{
  "n_head": 6,
  "d_mlp": 512,
  "vocab_size": 4096,
  "activation": "swiglu",
  "positions": "rope",
  "schedule": "wsd",
  "z_loss": 1e-05,
  "dataset": "wikipedia_en"
}
Each number is 128 + 24 x the weight over its row's rms, rounded and kept within 0 to 255. Layers, rows and columns count from 0. Numbers have three digits each. The size before them is the row's rms in percent of the matrix's.

# layer 8 MLP up, 512x192, rms 0.0727, rows 373-444, columns 128-191
100:133094105144092127137154161126154161114134124131122128171127158123140136151121140162167125121145176134095155095123078065092139158145174159134109145135114115141095145131129158150096104093141171
100:100128131082114053093125159120138109137119115129137102137148152076144116145121117138112147157129122063134152127111097171139099156111169107094150122162134127195105125161123133130143163158134164
094:125102122133099090091141166117124101128123152128157082115127180139152157154069124116146142118108124142051112139129167126102130142185140103091142112154132091158115149143129120114132145110164135
101:108129131067104117150160097214116115110145141136159088127148131125135128131138102141111077127164096145136183117150148127119146152144152166124142107137086090141165138114128147072125171137127164
102:109137158193138175110116128098115113148098132141093128102124173146109137114119136173180113161146118132127143113111114098127114121143132134155102095124098157097140121142146133122107112169092135
099:147135120125138099165135148111138159143129173142144144117103131086117127159116097106096149148123150089177108139145187137090130094097120128114119070108065135133121155128150146138153131137118110
106:146164133145139123111123120097139119103091091125175145114108158120147135126141127117092160130136148145142132086086104147097165088118117092098091119121149127183131151167151103176175116149104121
100:203122148114132096107148146112101110097142150123139137111145107154211185133115122104101154140115106126108122120116135115104142149104130130128097149062108158112121150128145118107144125147140138
098:167101143120116140164123164167129095110087108137112115160078149102118141130109145124125153131133107082110135105133154130089154104133129164153130093121163148142117079138118148123143112133144091
092:104122168116159144140133133186127127126137112100167103150133140168142129138106085116149140135134123130137125096121160134133117125120111111156173151156168150092131110096106104109109133103120127
101:122118159142124137152151132145131130172127135098162127129083119127119132137168108125142131129174063083147108154126129141116140157149122104074114113140136117114163121163135144133146140163143130
095:160147134115133090132157145081131124144138135139125142105145096133083121126156091139116198137118114101142105061101161174126119151119122134139133142136103138092129135102116170140127148173113112
098:114148114149115128092120103109157146078117096143140119154148136137120159151170098098082160113101128138091158084126130124169137145112111115109129135151153173115137111161110088142115140160118103
106:127096106128138119107132129115107102121123136129136136128082145120131100118157143120144110137139143176164132144119119120171106138089087129163109089073162101120110125132159086125152115103099125
106:113138148133096146115107141112119120153112096091087097148134091146106178133141139131136168097090128151149102094074119122122115137112112103147159118073136111110149117127117130148152121123148139
091:105119150165121151078142157156098125112129129154106159128119167138139110109141154141101151171152102167163109153141113124132118156151155110124116145104106147111157114123092066085116112154184101
101:098138132157188074143165139138106115146100119109117103117153093127129142123121196121134112132142094090124142062114123144141117080098117111117173141174138115144178141128141095141120155144139127
103:124121145167142069139092120099181126139139163164145080113153122136102128097122091127126132137116099135132125140121144110106086098042120150143144143108106105129096137151151149143127144146098138
104:146116124122173151120122158133141154137162140171134140152115129158120147139154164124107145131108119148145116131109120118141157145112134144068097166168096156154137182130141123159140090159124129
101:171133109125124110112142111147104134109093116138197181108113109142151150115104163147130133135105149135098134073132138124110069119172165139117120155077150119123086142125156120132122145092153147
097:173141177115149138136106125146142147145117143123092083105130140138134129136122093128096145092151113130106140114102087121157104126139119149186112166150130144090095151100122139113142144112145160
098:097165119130097102112131127107102129133104159112126146177101120085091133149107096107127110146095087122095142112115136131108144116095116155125154123086129107119151160107112148118135144115137111
102:113145141098147096086149182110126158124179111173080119113114093158118123104091142108146125135098118141191108120098136150112095098149144123130103104124131146103137171126139134155114143112113091
102:101100109105180127101110146181106110120108114125172131134119090146131109162125098114110103150134153146156122155112136152154130098143142137134149150147112133130106164119139094094140121123169125
098:108156133115136122129147144139121140147094139119099105174116154151157075108163112091111183169097108117101146148121110181139119150121163131096110134178152161135122120147119125160136082165147112
098:121127179085155145126135117135139098154127135163115177156137133133176133131155122074100158093122146087168145136158138122115113171131090089121154151147095147139117136146091120115082142127129122
107:174094103147151096135124134130092151103130106120136111155122162135074116125089117095114111135134132081117141165110157149152157128093138154128164126126138124103126123132100162158155139105135123
102:108139087108127107139162076117129127163105124110085114104127085127088165144145149118118132138127184140167092133131105094114136122131141118111123103128138154136132092113143134119149147121097106
101:131112124126136126135099134159131116149168123149133131160111108142138132095102100088156086102132116133072129091130124137165113147161105135151092136187133116154127109176145140109106180162125128
096:115112142160114107130141133157143180139160133138136145146152086114118131127117180095145111110150137165128133130144138119148144153133116155090141102136135161143170135137124104156153155093117102
103:175098115115107131101075113101157113109109150150100126157108119123133081128153159137126105154117119122173125140111128120180153125094126118135150163150101159094127120115134181096127129118144073
097:144152077163127134130133150147137107142128091119120161087145134113103099126102159128093116125124080130157103112128163124185167162107104171129143103111174104147138168135108129108134160149161112
102:114079182150145096162142142134102112144139115165150118117132141095113132131119086144145094156128148156171113087101151149127117114128088129162124168141119136116124169121148126131134164127122154
102:099096121120142139134147127133145117116115138119156129129082147114121135151111120139115095120136183138136084145146122130135092157122137093054129163104125111176088154135135151147161107084153155
102:134086161107159131135131094155127148136142138134101108157188116149110141137086123144167131145133144132173148131126108167107142118111136096153112144174122098130101135132147097133113110082116149
094:138140136119151094120133171153133115097147158173157143122116172106128113172194133091139127153113068147131141110131160106128088139114125118139117111141173171122108081144116093079145134100111152
113:161143146119172183095107121133174136113124137129134137138135141164174128132158110126086149160117115114108073143110103113094139136130111134145111072112141150149158153110080112092137097104148124
100:107141084097095125170114130157110137151133144111079164162162114173110080082119116163085117122118154119132127112139152090150147101125132112184133105120085101100133122111104156156149138091082109
098:125116142091166107137128131097136112110126089121119155144119120126066134101141135129091132167111078111126155149138099117157139148119165124148090145111174124111150136150154133127137152115173132
108:157172136096151128130107072148165150134107127114153140116161148105124122134127158080140109108126165116101142123102123156110130078149143101121139167134102162110169112156112135124136167166106100
106:163141084132101145143109162106115119114148121120149085144109136127092100162195116148122125103164113155167143118138136105120089129098143126129148116090116136133157119137112153181133128121122086
094:114120126141109135127145099116122118150170094151152106097129156155138111127122124153128114148117130122137161126150153177091195110094167135131166111102185134120130156145144148136128099134162112
093:147144146137143143164135134114120145069154136108097103109139164165105155145134166123135138118117133130121157112124124130119118117123139167141118114125126137158116120091148154169127097130144104
095:095174133125114150132106105130088133124167117094102125133123117175115109141107087097099130093152114125150138125132125129132171140108140108096096119142132142121068143114120128166149102116150107
107:136127122148144156119127145110135160066120099123118107116129111186155138087114108130096108136079078122128104138171158136190126151145095152166129098118149149145114110136140136144097097119146101
104:074133090145120115160084104107106136122130128103110108119113121121121141115139121108092143102147176126118118146138136106125099140125136112160152153095102145083099160122128087120129155073107081
097:097131088136139128150094161113137145131115151103128111104155113165154126139118114134115137146124133153100123143120126159140147158089122130132100115128091092133121134128092090104129165067134155
105:134129128176139160089157142104130118113139125090121134145136142118150147145133122128152128139201109108164106107116125090149109135141101107139125101120132186114146131116113150086124101131105148
097:144127137146136111129102115103140094130110125156184134171126089119151167147088115143115124102094155121103165139109139119109116108100117131133164144148141110124096105140089167106115147148129159
099:112121130131117107154155171153150138102104125083143092160140122108147130136176129155142135108150176160085137109120094084129132139143115138157113131138127143138131100137164087124134085094159137
097:143189135088138083144137126126131158132153087122090136127110145121148113140140155105136134143083108160094100093197113127121147129111111155152146121164148126154143128129110132121095131136120137
103:124126112114136107097124127070123143178088136065127116166099160119118125106125091098159085154093102106112122140129124124107134092118146137134149098076127133115096151147143151153114130146144134
119:083123150131162141133147131193127138128145110115115103126112145155122133109113144122133087151172165123155120128086162125137113125115100118128132169122102109111092156110120107094150111136136134
099:098138152139164094169128147122117155144154119123144132110126159152111132135154140152140085124086144139124138159157117143133150123162095084154118091099156131101103159136140134147099128113172143
103:136110142173136177109079127134133107146096107120127171120122120111146105137144124132093122147141136121151122115150111108178156153144119110082150085165139137154161148141085144174100157109148097
104:098098114126139087144106146126110121140118138119141061124137139081121126136111124143143096142146094101090127156154106128112146095155154121102119199126151135098140191132093124123120092151074128
095:118164090115126109178186147111120132124141174115127111137140122134129122117138096107098150108142130106124167094131155131134158171169149138141130123126145152095148159109129159120106119108157157
096:108123152131128084137107142109121163145151090147104098130129118087086100193100134141068110117135129157136120140144080147166069138109133085159128129134111117128119157115128117149141153141128142
104:111125133114127174121183129112173137131065142129129111109112069147134115074086176105131125117140108091097123148105078096120172108111106164142119134139145100176107122164146111127123147170092138
095:123131150133148114146130113159144131080166121133127153147144148104091156061060131110104150128128098151144121136112109129116115125133114140100111156120114113106142138116145174143098136151154148
091:099117137107155118144155157145142160162124103167097078110114114087120159120092086167122127172139118159143151110140166129110172138128141162115111120123121129147110061151104117115115187093133114
096:130094127159172103184121106088089113158130129132078116131157122158105127145132106132137123046119099147119154115163106130147122135079119164135126160114138101077093111112120162144146124151152188
102:108078113142136100104128135134149114126124163134126132168073105137168144081145111100118109099112126131136120112144162093125130132143198115121109097111132151143147116149108085155124128120136156
097:141119141161118116124134160171101149127112123089172154115155154123143121156133152097048163147158128102132159167120156108133120089149118126103081125137149103141168104151135123154150121137111172
106:167189093145117134083100128133111133141117138148130155076159123166116116163111153157179116102145128111081174109115136143085147130138137155136108135071104143145141136115111161128114133134127144
096:125120115191109175111161123107114154136141143153101101154155129080130103126136137133146140074155154124100161121099050115133121115141123106152116159118143137125126116117169097102112123177124085
094:136175167125172145130063109139124115103116127112147120110141139143113111155139128112134101115083138129070116171143130155175138114167166152150150155141088089128160107150090133116138179137097124
105:078168146099124111104093135145107134113126147121113143130107145149109123185153129149144098125132130138157113096132113131136140078124156142178098152113150140114102122145120142160135101106130192
102:126094148110104090141136135098114137136086143079133154128134152129163097170149146158126152131150178149122116138105141160136133100084152108138117130138170105142119158081139153146112152161104121
102:109119126150124071158161124186132148103143119101139137139143119142128109128145157098103171120115150115121102121109090120109149154164165105167129106142146123106144140159160134183132109163095119
097:102146091114105120144118121150161122123166161134127166099128139096177109110165133133127093105134084166179066138140115108126121163099131108120124109119130125152103098158145137126107120111112115
096:100140110145083150136134142126142092095135180116121110121154120152129152116127135062114135131107121142123105160146076091161104138125130145126174137115111140135150108125147141117139110130147095
# layer 8 MLP down (transposed), 512x192, rms 0.0474, rows 373-443, columns 128-191
099:113084118167111160170142140116126105137086123130174108166111155094148131142074113108139091128162149086124129148099171137162161091101186111130128156141089146145106140089123112152090099098144147
098:105138118124137138143137134150123091099108139141123091106106157135131115156101125159091082140124136155139107077132115149157116111147134184116166124108114105191137161085143127139142132125138138
095:088160110150118129136080085157158125133103124098077139109133082100137118166160121105172137164153107141138135107124122134119126131106127145139111110105158177191126074136138150138136126145141149
101:129128112143072145174147145173162141136119170097117151137138119133086151134161152133079121133109156143125123094099137129169124157119153092075128131122101125132125109132106111107142172130153086
100:139155094156130136175132151136162099123124179114095124156197122156170116163077158160136153142146156135158140133150147156100142136141058158117139102184142143110139099093142124105127103147122135
100:124106080147113161152109126141119131161151145161132127152145115154126107091186098130134108113116133145150130093134119117167165143132147129099119116164095131141095160130144165109119123120103127
101:115127137100132144137130116137089145148126123172118158124183145158117119123165158136114111126093144112175129098138135111145093106112135101145096118191171126152124100082152059122139134118128125
099:085178110157110116147116122142077154113113166112114127106122113111161129158119141118143124122124132154118139145126111143113110132093135119104159113144133112103126097125153147134121153157164122
095:116106118174119171087101115113057137121124112135145131120160148149127145112114173144139128120113130106124138106146145100141115102154128132158164171098134141145143135125147104108131082109134154
099:091135116154145110081132144142110116136124118124111104106121192109103128141179111163120134119117156084123131127122111134144077090129151146150174111145127143158183094068106140139120142128109105
101:115144135112150130135132095105111137143158150137097128122103172105128157123123125107132161143124188158140163119132128133093168118118126147147168119101115130161143126130162113113145102131144141
098:120071174142110145135100160127133106137150088159134161126152159146137110138150161135166142076142134138135138107166125145161122151104169145127120103117119119129113104123108132136107123113150094
098:142128085176103114128141131159140145137100135090057116136118106157095161155108134149163148082111101050170148134161105173128132145093114172139102130124111146149152092103122155132145124089106141
105:122136090116108127110117135157108073151122122119158133096117107095117114150128122117174140104130133045127120138111150127112138172101168101126155070107130148112127122140117131072123151122148116
104:219127104114112074148091111153110148131108133123092170139145148140090129124104134171123112119131128110114096104153123120115097101165131134163152124134091149087141135126121154179091066144151121
093:121127116171122133144156088146093137120150126137139148097133176120126114112114148115144150144149158184134129133190165116138123104118124147153080142158114097088138151176144162115103097129142135
099:071085119108101114142089090152089136119120099140101146142148087124126153167088108114145135108149147088129131118150108147135158147144121119190123096127110122111118115093144157097132096120148146
100:102141165128121143107136167120146161119134103118155112130131100166126116162150116142106115155161174093115139110134137054187117132059152120119146147116118086101141169143089099128121154097139112
104:127128146154140152118085158127132139128159113115114152180133145113113118145157120118151097137137072169110170176130179098108120161148159123116070159104133128167092147178120092189136133138146104
103:134131107110118110134133088133139110094126121150139154124141106179116154108137142177104105113145125112128140078114162122125174121142119162094091147173128145148122103150109122138110112144124109
095:118131140088141132161112150143089154101095198184134130097094156158162126132139169143104133159165128129129155174179089136110139125125130137155150118132122115133137125070107104148121106189122151
097:115141131138145200112129151104158148098128133124153135161100137109110121138120114141122124098129149107120087114117126167158114094135124137141114128102123126129140102138090124121104175130137090
101:109158152101096144133066129129148115128150119184152136140078133150133135143129140086113121115121151109158179134130127139131173106112109072131153137124095118148152136124125133149137145113130131
096:090096145100163065108130185139119155174142147139134101144181137136123072144100129118155129107120146124097131136142171129135152093160124137118142159107141082123118123121110144105117137101157112
100:120134160096098116158134167169101140112125194106130108111101136113102124136150131099138126129139105140068114143112111110117151175128106117123147126155140113107121087105152080159127118189105150
102:095148127138151115114112137106134173124151142128136133146185186143123156062101095154139139093169104120113130157150125111145096107075129146147136134053116115156119135131058154108121143140147149
104:106127141116112119101103084129129137146171137113098160121120144134135097123105180133088102145110134174146145081168104099128126144108133188121094145107115104171106162155087174123152134122116161
100:064118142125109130136126088125152127113092110119125147082126116186135136110147123076127137136152144174104115143121133139130104184138172165099091122139132117145152113116110115147131172133142146
101:117152115138136152133114108118136130162121143182141125096062148130147144115101156098153155133147200156099147150140134118132084112150152143109166126133143138142140149157143138088132155151117127
100:132128148122116076131143091152149114109128135138130146153114096103107137114107096131124099134115128240184112139123150117153113169104119158136094120151149120119136132086102131154136150115147103
099:068174161109115135143112131120135100151114084134084157143143135080100120154173168097166133109090145130150156117147140093138137166116109151125089177144138136154114130163115137143184126167117147
099:158116153153092094164065175140096143119108090075159143151137168119136093127117136149129133095130148117106149121147076159131205132133105136123171111159120151156174123132146150097103128128142117
103:119142128115086132133112139089133139113136111113115118125086151109125146107130103127143090118131123095134108143124130139143110117138148144101111126156134093149138138134125085093125134098131138
099:096128066143136068127087150107110117121129111159154143174141085116146173113153160107094151115126146080131123167108117149102145160133123131121125162094136101124125132108085130101102132097147087
102:166130162104134140110146089153107137100121164162160118150117140164150110117147113162165135167126134120121108135137138189162129132126125143107130067151174125161136125119114114107145152124152156
095:125092138193117173134111101131144138144120101126109142105134148130152066095170153120141147152128106168163112147204137143121134158117158141104117139120122121126170140125104131144109111121121121
113:173086135121128076114139128134151117139193157125110146146122157077125165131193143138134078122132134119118139097106107150110130107083110087135093115116114097144127147147104112094143137120143135
097:100138146102092073106130145099122125126149135087102110144125107148152125109145142103112125111153088106098119146169125138155151140144118138116103081149138133122153185104167128157106141104154126
099:148114139109129134157159131092133175143086120156134147144170136073134119121107127172153094146121123136157136135162139049120144111143118141130124126113119107124114108120156156100106104149122082
104:146171105138158072109159103070153122144122128104120128136135134125129113098135137096128088134115182024165097144116122150126095131123090140120181120122112138173158108111136155126136116155173134
101:129108127110144103140143089151160102167124105149111087146120090109140145150164128089143117172127115182133128123077134085137122167124128119141123096096081114137156158163128149124176108115118097
095:117134110123128112159156137143125110125183125107131130092159090153112115090091132122171156165159118128109142146134119155089093166128119162148166091141152132119139136142138113099134128118140131
095:147119080088149173147111095170104147146102133126109082151109164094143146143111110083120151127088099151098170129115156129096147155122144124118091118109126134120087128171115145125147136165145117
098:146154166107087150120124148097130137084144103143134212103100113134138147104116194146135147109137114228120123138113145145107099137104136137138110102160127134121088118136131145130121141133091142
103:127135155140123138130132095101068118096183113089118124090151154138126160203119104171124146161131127134105123111153178113141145132138168106145125121106122124130139127137169066120141078133140147
099:130107156128116173158098142152201107100088113109112136094139102155134135157120119121120127150155141137125131152158141152161129149125133094190123126139095148136123111140080086138155113135106128
098:116084109132098126124120108191140119142109147095139164108145102140097153137121121126127103145122125082126131106120112095144100103149113121133128159129118113148139094138114119154092180094118127
108:144147075108188142135123118120078142136100122130160127113125142154115119093093083099126119126156135145187099140092097122145127095139132093166082091117141098143167108124137140088153100164135181
097:139079133078118143130159136136076186162113096151123172147145130134153110138080109133120126143141088113105148137120113122113142134147113128104135114179114101115131168167079115132133106108145127
101:111109142080111175063115152140142110125143078125120118132097119112107144133107127146176122150168083044089109136114105126137132159151119152142128104115156104158139147105130105108136136111157157
097:118104183140138138152133152150114133105168200149154103119086126108118131146110142146115176138103120178150138147099121127115107141117151128136142121123136118140134118173110094144136093127075111
103:090111146119122159130108114107098176117121129151129145122093116150139127184099152075137131152102123200132147147131147088140161121137122153118127124159110152073138147127148169112107132132101110
112:118128097148136056119181108186147134125121107132130125121142131182128146102183157124136104120124127095135106128082137128135135134136160115128164180173131136130113110096138118079104076124150122
098:136114094121140179166124124104145132142114131169144130175126089111081140177108136157111121112089144104133115154082154113120161167109149101132129099103129100131114104123101086145152088134059118
103:137105149145096131143157150128091147132108139136106107170130117152125132119137164131183127135101094156128138088117135084099139147114146163143133094113175114114100146130119170122111153138133130
101:116123116139157161156123151159131090105106113091132135147170179102082126110111090147124165070146124093093137135117138186127138115126129165143144152143083101136101088151136147120143172132144152
098:130142173105108160083085146144100143098145102102102120179102149122103122146142171121124099125132147140145154126123139116133119152116140176122116117146125147085159136074111128145142089148156092
096:145100147154176118069139138117135148167129116121121129102137136127141138101110137141160118136105066104117174150188112181107142153132103113142109171135132174101108153117165145151114142170116123
107:098130158126135122131142119172094101112104130073081128112151127124113141132101117166122107105112144071084103143106116080123121154195144089112141168127091093152144172137108116131115163119124125
099:143113139127141100141129125119105107128127117116143144097127109176092115125108152120087118103077120105162121103133148138147090141111109121114163090135114120143160105174094076152111083137132110
094:086076112160129080122127155096121107105150129116100118139109110115117101149088135107180156142112138109131135129123128132167142139087119113148185148105127124125110101152101100093166147116139106
096:095134132130114143134149111167135138141112136124132134152121121164179110092142124118122162075116147096111129121122149136116112138135155119146121080102132121156068139111155132154167097111127114
104:113103135117119112143121121109139113100166113150128162148127145121116135128141113119131127119135144108074102089113058098139100145125123159128114131073126176169157119171140131137142146142125124
101:088152117113161109116110112149130133155172152108156138126137116138113123123109167122165142122141167091109081180127076108112091180090122105129163118183143117136123138138093143155160133121170144
102:089111100105120148105101149138137122085101137137149146120163146123111110128119155093164176104124159151133164129167139135156153092093054137110167114136131136170092106130144127181122117125136133
099:120117090138109070154128100101112126162138110144144145134145102150114125126139144141073083150132124102159140131175092144109119163180145146128107140123117159096147104120086084105162103133106160
097:162098148130125147124146123139094152119168116167115111142126126105122136113141073123089155096130139106120167198147125149091120102142114110134107084114153097138093110099085148097105153122165140
101:120068136082147123097107138131112147127140149145087109129121084153150150177161118161113142109111131155110149137115150161114139115131160129162149188133132138166140149135126122170113134118130137
100:110131156134137149152106125103168159072070130106178152139106101148108126127129122169157096151064099198128104102120142153149149101129141130124101127154127120103082131128142118123065164123124085
096:116111096126115087111146124134171107125151156125152156139121190128093159121096082098088149128102138115122148102157130113156100140138139085152133132121139111128122088158134164142198077105099146
098:115133087115125129125110160104123128108118151158091160116104134097111106136156178160155114133112148183166140098080121108121112131137161105123134147118128117112117135122092119136131093096160125
# layer 8 MLP gate, 512x192, rms 0.0704, rows 374-444, columns 128-191
100:148145102104106142119100086170122148082151091097122120159155121142087149121134112126109160118115096129123165135148153172096131137146124114125137111171131131148140118152160167103122068175129140
099:116133133132119102124091134135167114107138155173113092102106073100129106151112154148149103136164160147128166155114156151118191087133160091137112131168146082124128117090138129110134134118149161
099:144130077134090142148138128155119143141120112094147120105080117092131110176088145156119130115144104183165173141130160110106150150111161151091109120103117090128155130172082134168138121150099113
101:103142128132111184129136119082117119087116147116163104104120094079107141149122159146127114136117140132105166174180132148129149119106143133122094143176144143158102123124150143131125107152101160
103:100129176140134143140134114104170104128140150117135117149141146109098134165132179118108126186124147113110138138132174125110122121114141116107109122100078114144103139091130102107128121083131076
105:129146134123118096162123145150122132148116108129147147158143108137124121138178171098108116172133134140137118149134126147128132144146137116070098154183123139111116133157154154127158093114202115
103:130129131146124155124087169184126134113100125168112176138104138123179106181148079111101150116061098152150103120099170133157136137098140088113124125095128150136133078117105132118087119127139111
098:139097111156167125111132087147171150150098145162135137154116118114153160105080094110127121123134136104133123155119124102099098153097135138111131153165095101127125143133126157152141143134151124
099:157128132064096117120138086148126163084139085130089114101137138183152113164151143112151119130117102087137130126143123118155131112140116150094133081110137105129132095116144130139161119115136114
100:129095167115176097120133133123123123148130114117128158095112139158119130100134129103112113129158118121089153152151127081138145121109144137116141132135124154135113109146124097151102171132182094
102:117145133163117144098140149133153131170117184098138130133122129128161094135098144136126125126124127181114123093111150116132121109092138117164138169112135115151130127153124101168138126103086129
096:115113156162112149100105135138168144102147099132107119128147114102137072131044165158161154111119097158146163106129163170126142097092158113152074095194124119132115129150136156103129106157122097
102:142115130147078098089131124134097099151154112136133099095111110142150115091168102133119141121151186168135126121094145121138142116120121181143090084139150106125118148158113086185137095147094133
104:109161142088143143070149117101126095149147123110143166098126134130150116131150129120076102151124117144166111146161141141125160135172140126069100146127147123122120157147154147173135144110127120
098:130124141147157110148149111126106141130179110122109139137123127119138130142164172102103133134107140144108157173141141105111135113103168098124065155153118139124152125130148080129120113134107073
098:168110125148167125127105097167112097162166145090098153114114131154140155115114098101150128112102135130121145104124137084087086122117112093112143127184101166118126126101151063176158151111132129
105:132114140142107112089176131131135121108146148122112157135107111097130139159153137131134123120133141183072148086135159151123118117137170136103140128120107136127157137114084129148100149129165074
100:112129116113142150172130090140154087085158123162142076107133127143108141132096145118141135123117107094127137111122161116131086107116128144165127140153115112174158125171129105089116130136123085
098:160128154132109125114112125106129124156127157125127131093068111134161089109131111155119160153112161191134154122125114114112154139134155148127110144136137138120131154152167159105139068110151117
096:119159099162172114110094104159144115131120108137127146107108148119119133175118127150144072117168096151123096163145122143138200119130116155169151137117152152170172181168090116184112154155134113
103:138133080087145111128106137140119153130086114148135187119132145070116161111113144156107106109139127130112172124106141144142126125139125112123148133141085109116109135110132100123185131150173100
106:133125180073138147139109079086126128110146110136115125144112114115130142120156101114176103133092130149126085071103131081101167120135097118112135139114142101186103130135167103162131119142125174
096:147095119127139090070102139129121104077165108122145149113109108124136145142098076081151068129093132137130155116192129164104161154117154124142112123148121133182116120158155100123191153144101120
102:132162115113106098123084147149136182115163120138134142129093131138092116114106144110081130125125142162121108139133088136137139129106147180126115085090166162107133133145172145152115148106143164
104:168067134112159107089130155127120131144091141108134123139130115141125125166094131181101146131140102137110150099141144121130147133098161139121154119113102114110129110132086135138153142150076089
101:182169116156149136148153127137144125111147174138124099103135135135139131106197127128084174115106116163093107154132124115124110131110135103097103111109131121137120129109169090151119080135123078
102:107122113122089122180162126103137137112110129096071122142105105142154142109126136129121116096130162191144106143102129131120159152118134123152109137101083115111111100178139086132121135130116129
096:133148105139135137149112123142099108137148132140128161138121133119168123131128124106107143127151115138120090153113114124144137119120043151158118118095131144063156147116119192098155142128156086
089:123109114118166151124128113131121138104145097087151139131102135125124117174125098163080107135124101078141118143125122156122150131125133132133123048062082125150139146145156128099159145119105139
108:137161130137145163146146136178154129156156160163124145152091129130106142147116105103095178085127139130153143086125100093161151162138106166150073124101118154166162140114162110146114098130116138
098:186149152123135119143169127106149148154101093138084172167118160139153130152121144113129151149116108142120105157150128152126144158142119113131117106116133106139121105140113126115177109154123109
106:122083096129136107093160134120164111187123186130138123163130108135113122175138129127131129114124157133114116130126127077107141149150138115106175108131130141160100093158163120167122100123114083
100:126129108107136103152166145166137130101125141085088123102126116130127091138160114122150140152118132118129106120142118128088147182181139167140096121153095099158120138152108133158153180126137109
100:124127126109127135142119110106120134148153043122108150160101092110108102121125109138148134134119152129136120120126169106150145156106156101150129121106157135126100087136156107123122161110130094
096:070116148143123167143125114152110123165103115099115129103123119100119116117138138156114111144136194140097107127141154156118142116145116164126163125166092104095099141083117121143132125165144109
107:155123102142065111149091118159177135149135129129143105119111107117102120158121107142130121108112136157110160154128158132146136140087122043125052145090150145130118093182161100142145104093121134
098:117083154134101109097122135149134098129084111104183098121114119118117160128115141142116105105118124143135132124127126139138115116169167131099114098167095164102125146171086089149148089153172154
098:132147117128124148103104119183106136115124153140137123108086124133084167131099134101170143113151135107128140102120139168087150155103112134090103106133121148118107121138113151143072098089150123
110:100106160142130122171142158134114134143144124155146143172100132115078122179094138163115113112099128135110155153102134168120115099147162159145107144122121138127157138123123101148161112102094144
109:102162158136116153115140165177151123124152140120166143125104076098107110141070112159148128138117150110138191153142129119162120113131107111129095097163100114101163131138143144117173142077129157
098:136168145114168162134087076101167149143080123108108120173133186110110154178103128088107130114140138121133104130109105177126126122120110102128100124118087116126117127158112154120116132106121105
092:124156103094123136145143164110127146078150095171123127098132149073134171147109136127125130108145133149179090117116147125139119157111109099160155143085135108150108152195106138139114161111095114
099:108142153145144139114128130121130159140159118092140115111063122182166089129110142118122100143147112149140167107133124119105173142153138133152151111142173122128128116159120129141112074147083088
102:135151076151117167076125109120167113133115134150144148132058156105103106143102169141126122111098141132141126103153113099113112100109108106132122117118087140148123091137131163077172156149173092
101:115119119145142119132127092131146144140089134127058126088139123125131108060097118130115111121151101143128146134139150125117088126135136119138137175091118164162116159123131145157141140123125090
102:113105123154161074135119137146133126140148166120106145126175112133136174091155145099093142150189131118121140121110129119126105116099086121103086115101083097134148135123139130124093126115097189
099:152129118128097155115119147119166111113139150162123150125136132108141135101126116154108134138124139155094116151092136109130109103086128152123117101109134135110133089137121137176138128133130136
105:142127126163091122135143055128158161123107096147108112145152116127102094103106146155168129085145069139134118126123149166141114153119140150152110113112077101108168106153174135140131144185137088
096:130130106137130060114140130111103091106144154122179130170111096100126101168072167120156108125121083160167145096193131108138145152117103149130155106137157104135139126083124141138156136101149133
088:139107132125105114121134209149123143128120130142170144117132108096131124127139128158090141116095123115111146086135141139099141180116151123116089083100138130135138117113134110108109109149124120
099:112078121112110107116136116105152148154153148151136155102107112094143170128157119113147115129134116143112154096122114101146103097156102148141128148107156158086149153178121080130095110109164107
104:114140159142134152150138123152122146113110109077124165126184150084099147116144149134099123136098138136117117099108149125124110116085163121120118119090107127083138109132169097142158137144169149
099:120118100148113122127147054141154111132144147147135145104109152097126100152153114138123143131123152105133137112111172162111115123099102112142059120187172084193131146119131122091141167173125142
106:159139138100133143118165156155127131085135121172123130127113118126147123131138089154133136134111106125092099117151139156120113125094142121122116140168150098111111108164081126154120114120107116
099:127161130097131163124134117158086119128126132100139154060097121115140161139101105130112187144133146179131110119132139099080097106092097139154133095104131148133111127097142103108132144161093145
097:098139113058095129161095089106085119137119151097135116144132123164128133145119142121123110105111139126132105159130103097127181143073104103080091149112132090115111098142115154124165164144116180
093:190093125103070135161167094142136134142130155125140144135094148125112134110156137125089142118121098111161152128083151083114088133108150114125106108140170114129126140123108128127133120151112157
105:139121141154167082146107109140133118179073123138125155114155107088127131168106120109090082102088119146102131081133092120146142136128120149117133103070124153103096125156101116144128131104112081
097:124104155140087149108086163138125182068108109137170142118127134117075153170149104122148060121145157159137193131114132135105116124105098084123119129128101115143125125121154103142129131165134173
091:063102102101132139090123135121125158135133113140154119132126144080140182135133095167106161127097147138144129142116126153117130166139144159120095107123095171155083138147150089139092169097165132
094:101185125119145134130137142145131152138159146101095134120117146117126110107090089126129106169164121087125079134086137146112117086123118137141109116134156179129153152094157124160142128126129128
102:186138154182123139121093124120152119132130168174109148120186145079099135141152110122062159100135114152151114103123115156124138120137125126134139186075083120130114134158147126144159132155141115
105:162118199121138147107099132110139157168125113092162151120094119152145169133134135110114127089121085119111129133110047090151127122131150163115133153095116150115168154117089100110116142142126141
104:151111165177128160169159190155104134154129118149150138135133148140146129124070093145159102131124144150120132165092150150149088136105160155089103128159110145153115118114121154131069152132136113
099:104146143132141135111146155124109127153178145109177131119175147151108102123123092121118135140120101117148146110142135151141152129096138129155137114153187133113140115131140133182155142137175094
098:123125094158097066140144135157147131097133149108147130088115073099158155117093171119126126166085118169102089103113141110113158158110104104110112131131108149104169176141141123121143111135163150
101:117135139132117097110092092149174125099129097176143120162135110128164140130101157118104131110098101139121104142164115137111138166104090141146111125113126126129092109128157073087142135099135119
104:135174142136146177101157141160131100114147149122110107120147141142080127107096136128121102126112134150170160125144152127112163121121128130150117141129155121118129151139127166123103167128110126
098:156102153088141117140133127072134126126099119139129134138140182118087115099135115130116151134101092129152135124136174121122134142104163107158105131124104141163126116129120099159081090091137106
093:138153138153142131066144128148142144133127134115113129159127093145090108103078140104117164100105116126150147149131121154136128126139115116132069092113114080090105109178087098144136126166080083
102:145121104090159125121147118173115102129143112149127170106115125147091149152097168127153125146146102107175109099171143156139160115102102117092131114175134130110105111140108108128153123119152111